python train.py --hidden_act="swiglu" --qk_norm=false --attn_scale=0.0884 --extras=["capped logits"] --init="uniform" --optimizer="muon_variant"
Each number is 200 + 40 x the weight over its row's rms, rounded and kept within 0 to 999. Layers, rows and columns count from 0. The size before them is the row's rms in percent of the matrix's.

# layer 6 MLP gate, 320x256, rms 0.0549, rows 157-165, columns 128-255
105,235,199,145,233,279,246,218,181,186,266,165,172,182,205,214,245,205,226,199,241,181,175,252,146,183,211,167,82,122,189,241,134,181,169,125,210,231,182,157,208,272,184,151,235,252,124,221,202,168,188,162,259,139,218,238,200,147,168,198,256,197,108,215,158,147,238,116,135,249,266,142,172,194,198,191,178,259,152,149,211,230,239,209,268,195,255,222,185,270,217,241,265,303,237,153,246,182,209,172,137,181,210,159,192,211,193,222,189,142,208,176,243,259,217,221,123,154,182,247,139,168,224,163,178,169,141,132,235
096,289,182,223,204,193,128,212,268,248,245,161,170,234,207,209,187,212,211,217,231,181,150,217,197,216,254,215,238,248,245,237,150,166,218,175,217,249,225,227,199,152,170,273,209,199,253,163,183,256,177,129,256,161,131,167,155,205,243,231,228,199,196,226,155,244,137,235,132,211,166,187,263,146,160,208,137,198,211,122,179,195,261,180,199,258,271,173,243,205,224,251,168,241,166,146,184,181,258,160,173,262,242,196,155,163,174,167,266,215,169,225,191,147,230,208,230,274,179,262,161,261,174,166,224,229,276,127,113
097,215,195,253,247,182,135,235,198,168,172,203,320,195,206,131,222,218,213,209,189,155,253,214,192,248,264,174,138,236,233,236,123,173,142,272,243,221,210,213,255,232,168,151,272,221,239,161,186,237,223,176,233,130,134,161,159,231,256,107,185,211,150,235,209,225,187,225,194,194,243,216,226,203,130,213,259,151,275,191,201,186,208,170,232,211,206,131,227,270,252,160,201,251,226,207,234,224,292,260,175,237,236,262,216,256,228,205,203,217,196,248,271,197,141,182,198,142,170,186,218,125,128,242,202,174,190,124,225
097,231,277,228,175,235,162,251,216,219,269,268,200,246,239,141,155,170,199,146,229,163,157,123,204,235,183,150,255,250,228,233,150,169,226,243,174,181,204,214,186,174,214,267,282,213,305,197,181,237,216,180,213,208,263,216,229,226,186,235,131,239,193,223,126,231,151,159,202,211,244,121,121,190,154,212,144,196,217,221,215,284,212,206,248,223,261,191,141,173,234,218,208,208,145,201,249,203,244,181,240,182,220,188,145,161,241,132,207,218,186,145,215,219,230,229,233,272,168,158,179,112,176,209,190,236,202,262,207
106,221,165,143,179,205,209,240,192,150,164,199,253,205,103,167,200,225,245,202,262,148,175,159,215,231,208,230,231,257,207,247,197,144,175,173,159,79,141,251,191,173,235,238,118,245,229,281,220,171,237,148,230,252,158,177,247,188,287,172,191,180,265,250,176,238,126,228,289,127,255,235,234,257,158,258,194,176,176,209,201,209,202,266,246,162,146,243,170,210,202,169,184,159,231,200,186,272,243,195,222,163,145,205,226,220,126,163,252,233,204,152,178,203,210,228,182,188,176,217,173,189,253,194,204,176,183,210,175
100,236,225,178,227,151,204,224,201,215,213,214,222,247,268,181,175,194,127,161,282,212,277,171,187,160,159,192,216,167,225,158,194,276,266,187,259,225,192,177,255,157,151,181,204,292,184,194,200,208,262,149,236,120,216,204,178,176,173,140,225,236,236,230,188,193,212,157,164,256,190,159,207,189,189,250,195,209,141,205,298,212,254,195,242,122,162,188,286,245,196,186,138,246,213,154,254,138,247,187,167,175,192,179,183,273,267,149,135,171,210,126,245,236,249,227,222,203,173,248,167,236,191,141,134,291,234,266,259
097,186,247,179,259,163,218,176,184,212,193,187,229,165,149,152,300,227,188,224,215,231,219,155,219,245,237,224,224,220,225,192,195,204,187,248,160,190,200,195,216,241,250,217,132,205,240,152,205,215,187,207,173,201,184,141,167,255,204,228,280,169,214,257,229,110,197,241,186,213,285,169,230,233,171,191,191,218,207,186,240,262,195,235,182,191,193,165,219,189,172,231,130,188,120,209,210,192,210,182,223,222,263,295,208,177,183,201,174,180,240,140,127,215,183,218,195,311,191,172,291,148,201,176,177,217,188,171,288
101,182,264,234,147,185,233,158,210,207,221,260,180,167,321,173,220,224,254,201,179,156,206,195,188,203,227,229,165,167,192,189,209,260,224,116,226,176,181,200,222,219,144,241,251,153,163,176,228,226,222,243,172,298,157,179,204,151,134,249,234,206,164,216,233,191,234,159,252,161,129,212,156,249,115,165,232,229,170,266,189,177,226,247,248,189,171,228,236,185,184,167,197,213,266,162,171,231,173,222,208,191,246,203,207,121,222,128,205,244,197,255,163,187,208,184,174,228,214,145,197,258,160,227,203,154,162,220,155
098,186,185,178,204,223,226,195,154,149,191,148,166,175,136,184,230,297,134,229,176,282,265,227,230,222,209,203,230,171,220,239,135,262,151,132,190,238,166,215,241,227,215,197,233,223,212,176,177,222,158,262,178,158,227,188,208,179,281,193,244,197,220,191,162,157,177,178,181,226,187,156,222,177,162,191,199,173,219,168,176,235,243,177,205,228,255,212,229,240,222,182,249,186,194,184,257,113,235,212,178,251,175,203,170,167,144,189,202,205,138,117,197,191,106,248,268,224,174,122,180,154,286,171,216,295,175,278,234
# layer 6 MLP up, 320x256, rms 0.0567, rows 157-165, columns 128-255
096,168,163,247,223,195,155,274,218,215,233,236,231,186,159,221,266,210,229,202,175,154,195,136,160,205,239,131,236,174,225,184,215,176,209,212,158,173,190,181,171,205,256,138,135,228,194,140,193,165,192,193,278,241,172,232,224,170,237,133,265,169,206,123,141,196,174,164,158,175,225,130,178,204,128,202,133,191,212,173,223,234,135,207,198,161,211,264,183,142,240,139,244,240,163,229,182,164,190,216,199,170,207,173,221,252,186,185,154,219,216,245,197,187,215,243,219,252,121,201,234,146,153,251,246,210,178,175,285
100,154,206,242,190,199,221,154,231,182,184,317,250,287,249,225,217,137,286,165,175,211,239,251,197,228,184,159,137,204,171,166,229,206,206,192,175,256,204,256,205,235,177,129,237,194,208,220,181,174,164,201,226,230,254,300,203,246,162,278,153,301,241,224,162,242,170,308,198,146,202,195,233,191,236,255,239,259,182,212,230,219,191,205,275,200,210,152,232,209,213,164,179,132,187,158,196,168,188,190,147,165,187,140,175,160,182,130,136,156,187,244,181,198,222,228,212,208,228,244,261,270,288,249,171,221,225,150,130
096,226,148,185,217,228,222,271,213,177,188,179,199,168,205,171,232,205,237,234,240,225,184,170,121,252,175,162,172,224,192,150,110,241,216,170,207,128,222,200,230,227,239,155,216,127,179,292,193,244,199,221,129,233,159,212,173,135,159,179,184,228,140,227,214,225,177,201,205,263,194,176,169,181,212,226,273,233,189,141,133,271,219,221,169,176,176,53,160,216,114,169,241,161,210,203,153,269,196,213,163,206,216,295,207,178,136,193,166,150,78,207,188,186,169,167,136,148,153,137,254,190,216,229,167,188,150,160,229
095,256,179,208,298,169,201,98,156,236,178,166,160,192,229,231,213,181,168,235,154,215,252,208,234,205,118,209,206,218,158,220,144,182,217,245,174,243,144,198,181,234,196,246,139,246,176,202,204,280,212,246,201,185,253,176,55,236,124,218,153,224,180,273,207,159,184,173,195,223,222,222,172,161,164,161,185,192,228,228,209,156,276,201,202,205,237,243,225,163,280,96,188,196,192,202,290,187,124,184,211,235,213,174,227,208,230,253,200,172,155,198,299,226,220,211,198,280,224,150,168,211,187,175,200,253,164,217,189
108,222,142,219,131,244,145,255,234,233,210,129,255,251,309,163,220,190,238,227,171,168,206,184,209,223,290,214,217,164,183,190,218,190,150,176,202,112,189,144,193,187,229,154,188,246,179,309,137,196,256,157,259,253,252,178,213,212,204,172,229,142,177,223,131,238,137,191,188,151,169,221,182,205,152,188,172,155,195,185,200,193,222,188,225,169,177,205,205,198,214,236,166,135,200,224,183,134,241,213,169,181,247,228,205,241,237,119,199,172,214,163,235,201,161,234,205,148,206,139,216,151,313,213,93,160,225,212,191
098,188,179,164,225,242,232,242,186,174,145,230,234,215,240,159,212,207,214,195,163,228,148,120,167,204,190,198,198,199,202,137,271,222,231,195,200,206,253,175,189,186,185,172,263,256,260,201,159,115,264,147,232,239,144,198,303,179,109,192,164,173,135,234,123,213,197,174,216,96,204,198,251,142,220,185,161,235,171,172,201,135,187,161,220,223,132,178,172,218,163,215,184,206,182,251,194,204,271,224,195,105,220,252,187,281,240,165,201,214,190,254,208,157,197,193,226,213,155,180,228,194,272,176,163,132,224,270,205
097,135,204,170,231,210,191,152,179,240,139,127,190,252,192,140,184,153,168,172,204,184,227,178,144,221,171,235,268,209,197,229,170,220,147,193,119,181,245,154,154,228,234,151,205,237,109,207,256,256,177,193,212,201,201,182,170,162,233,242,189,192,187,231,188,209,273,179,239,249,170,210,150,239,182,235,265,187,203,229,223,149,229,225,204,221,159,121,139,232,194,205,237,181,247,146,259,99,141,277,185,241,280,189,204,192,177,224,171,200,123,162,219,269,241,216,255,141,179,245,157,200,182,235,224,171,119,167,205
109,198,270,255,262,235,261,218,249,180,217,238,270,165,150,217,197,235,277,222,174,189,172,203,203,240,135,235,249,221,201,243,198,178,223,199,141,164,210,255,255,155,209,209,218,175,201,165,197,194,207,161,237,222,161,212,198,190,225,165,201,222,207,230,208,224,200,131,136,203,243,134,137,210,232,216,182,259,199,252,224,217,185,186,249,180,202,197,264,200,190,294,159,135,175,263,193,261,178,100,239,185,198,232,242,264,114,175,162,262,208,262,190,179,233,202,149,202,181,278,139,260,157,188,215,207,266,221,192
097,173,229,157,144,204,247,285,195,92,239,144,144,235,176,221,198,236,209,150,275,152,231,195,170,176,209,192,185,190,179,218,112,229,194,158,204,209,203,197,207,208,178,174,182,263,242,190,176,203,145,259,239,154,208,238,227,192,157,146,204,162,273,190,200,280,157,214,201,238,212,153,150,158,237,249,165,215,177,204,222,210,208,146,223,191,216,213,214,189,242,149,197,244,181,169,260,170,143,209,220,174,133,103,189,214,120,182,201,234,197,214,185,124,208,199,191,187,194,190,165,178,199,259,128,163,279,216,183
# layer 6 MLP down (transposed), 320x256, rms 0.043, rows 157-164, columns 128-255
097,233,228,170,225,240,182,184,213,198,204,208,131,232,239,208,245,235,231,181,210,198,151,290,242,126,202,271,134,218,186,210,227,219,177,196,182,189,199,169,229,321,124,241,239,184,140,246,265,139,265,148,223,183,226,239,222,246,239,227,225,218,117,230,236,260,217,186,201,184,160,155,167,286,150,133,199,224,191,210,182,229,208,273,219,179,190,242,219,233,195,192,219,215,187,189,247,205,164,191,209,229,186,212,168,209,196,255,202,168,238,195,178,195,236,236,225,112,176,185,203,207,260,184,66,221,233,200,207
091,188,174,254,243,182,138,207,191,178,230,155,174,198,131,153,162,184,170,142,257,228,216,259,179,210,148,189,225,235,205,264,169,290,212,256,220,323,199,223,243,150,252,289,244,162,212,205,238,178,230,142,220,173,165,212,210,231,266,155,254,192,117,164,163,215,291,137,239,223,200,235,192,208,158,128,172,163,170,250,212,189,198,231,251,189,223,164,255,195,228,215,178,203,249,173,150,178,245,144,246,231,183,155,203,219,87,230,268,215,222,169,165,199,229,122,164,269,205,196,168,214,157,160,130,173,190,196,235
098,179,173,191,194,233,154,184,131,183,173,196,168,237,235,220,142,226,161,228,269,210,195,136,164,284,239,181,230,210,162,201,177,234,180,181,245,115,141,142,241,210,146,150,169,263,211,218,264,178,233,134,220,249,240,281,271,270,220,251,204,187,143,217,178,138,228,125,214,236,171,242,190,300,229,285,243,179,179,176,167,259,200,271,271,266,142,171,240,226,244,204,188,202,246,203,209,232,227,244,286,170,213,261,138,210,194,219,163,221,262,216,183,151,197,162,197,126,199,196,219,149,215,162,283,244,282,211,210
099,182,112,227,169,194,205,153,198,176,315,158,210,223,265,251,170,229,215,213,233,205,233,192,160,161,187,215,264,226,196,242,294,268,86,173,185,173,153,138,193,149,204,163,247,194,218,189,286,202,235,240,264,214,176,167,231,163,192,254,245,125,193,292,188,164,188,230,194,195,176,239,190,149,203,196,144,176,219,205,190,213,184,194,198,204,189,225,155,228,236,284,189,170,130,227,159,215,142,155,164,201,169,234,231,166,198,198,243,109,175,209,178,180,205,190,158,169,228,223,262,273,278,224,178,209,194,174,230
099,216,242,244,239,185,190,168,253,161,149,220,155,174,170,239,214,169,235,158,174,228,143,181,239,155,173,248,151,218,180,222,208,198,168,233,149,220,211,210,182,143,135,199,216,174,236,102,226,138,187,235,226,264,194,99,207,160,251,187,217,95,191,205,236,186,166,163,213,212,252,130,186,133,199,182,223,253,228,215,163,181,209,203,272,206,234,211,191,199,178,196,207,154,210,229,222,238,155,233,166,220,259,192,219,196,195,285,196,179,133,207,206,182,225,231,227,253,246,202,206,154,192,181,301,268,241,159,212
096,189,98,231,145,173,227,133,174,139,202,237,255,235,145,233,227,169,203,269,191,170,263,282,210,218,219,116,149,245,219,161,204,153,224,204,224,217,141,229,128,149,182,204,171,265,184,171,188,227,186,252,198,182,257,230,149,112,185,220,134,200,230,127,187,127,115,178,181,222,236,243,238,195,168,142,154,193,251,224,251,228,154,225,175,191,253,153,246,217,221,238,202,254,227,195,240,138,201,208,212,216,194,225,208,181,228,110,186,139,198,145,178,160,115,223,200,214,147,217,180,145,198,232,257,181,164,173,157
099,193,240,201,168,165,238,221,152,134,184,104,189,221,202,180,228,167,182,212,146,227,214,274,275,288,242,183,223,165,234,221,238,209,232,318,212,175,164,269,165,220,309,239,181,188,201,106,224,211,182,182,188,168,223,199,225,279,246,147,151,182,219,211,239,248,168,188,237,267,171,157,175,187,182,132,175,176,192,214,196,171,180,153,231,213,211,195,211,261,150,175,207,180,169,202,184,198,194,167,115,230,172,238,214,137,205,149,225,211,208,125,203,271,281,230,167,202,230,242,166,201,198,206,131,131,212,197,237
102,185,245,188,219,215,278,194,191,173,171,176,151,161,175,212,155,194,214,182,184,211,227,197,278,257,188,173,184,143,240,169,237,231,144,148,216,160,238,243,207,165,187,244,200,195,140,194,140,180,185,212,192,227,309,197,174,162,232,175,199,263,224,128,214,196,183,170,131,204,185,197,264,194,203,167,221,169,235,178,179,256,179,177,201,163,247,147,196,202,184,220,107,235,181,204,269,299,197,198,205,159,270,227,219,187,206,230,167,185,213,175,187,140,211,211,169,269,198,214,268,134,217,219,236,162,240,196,234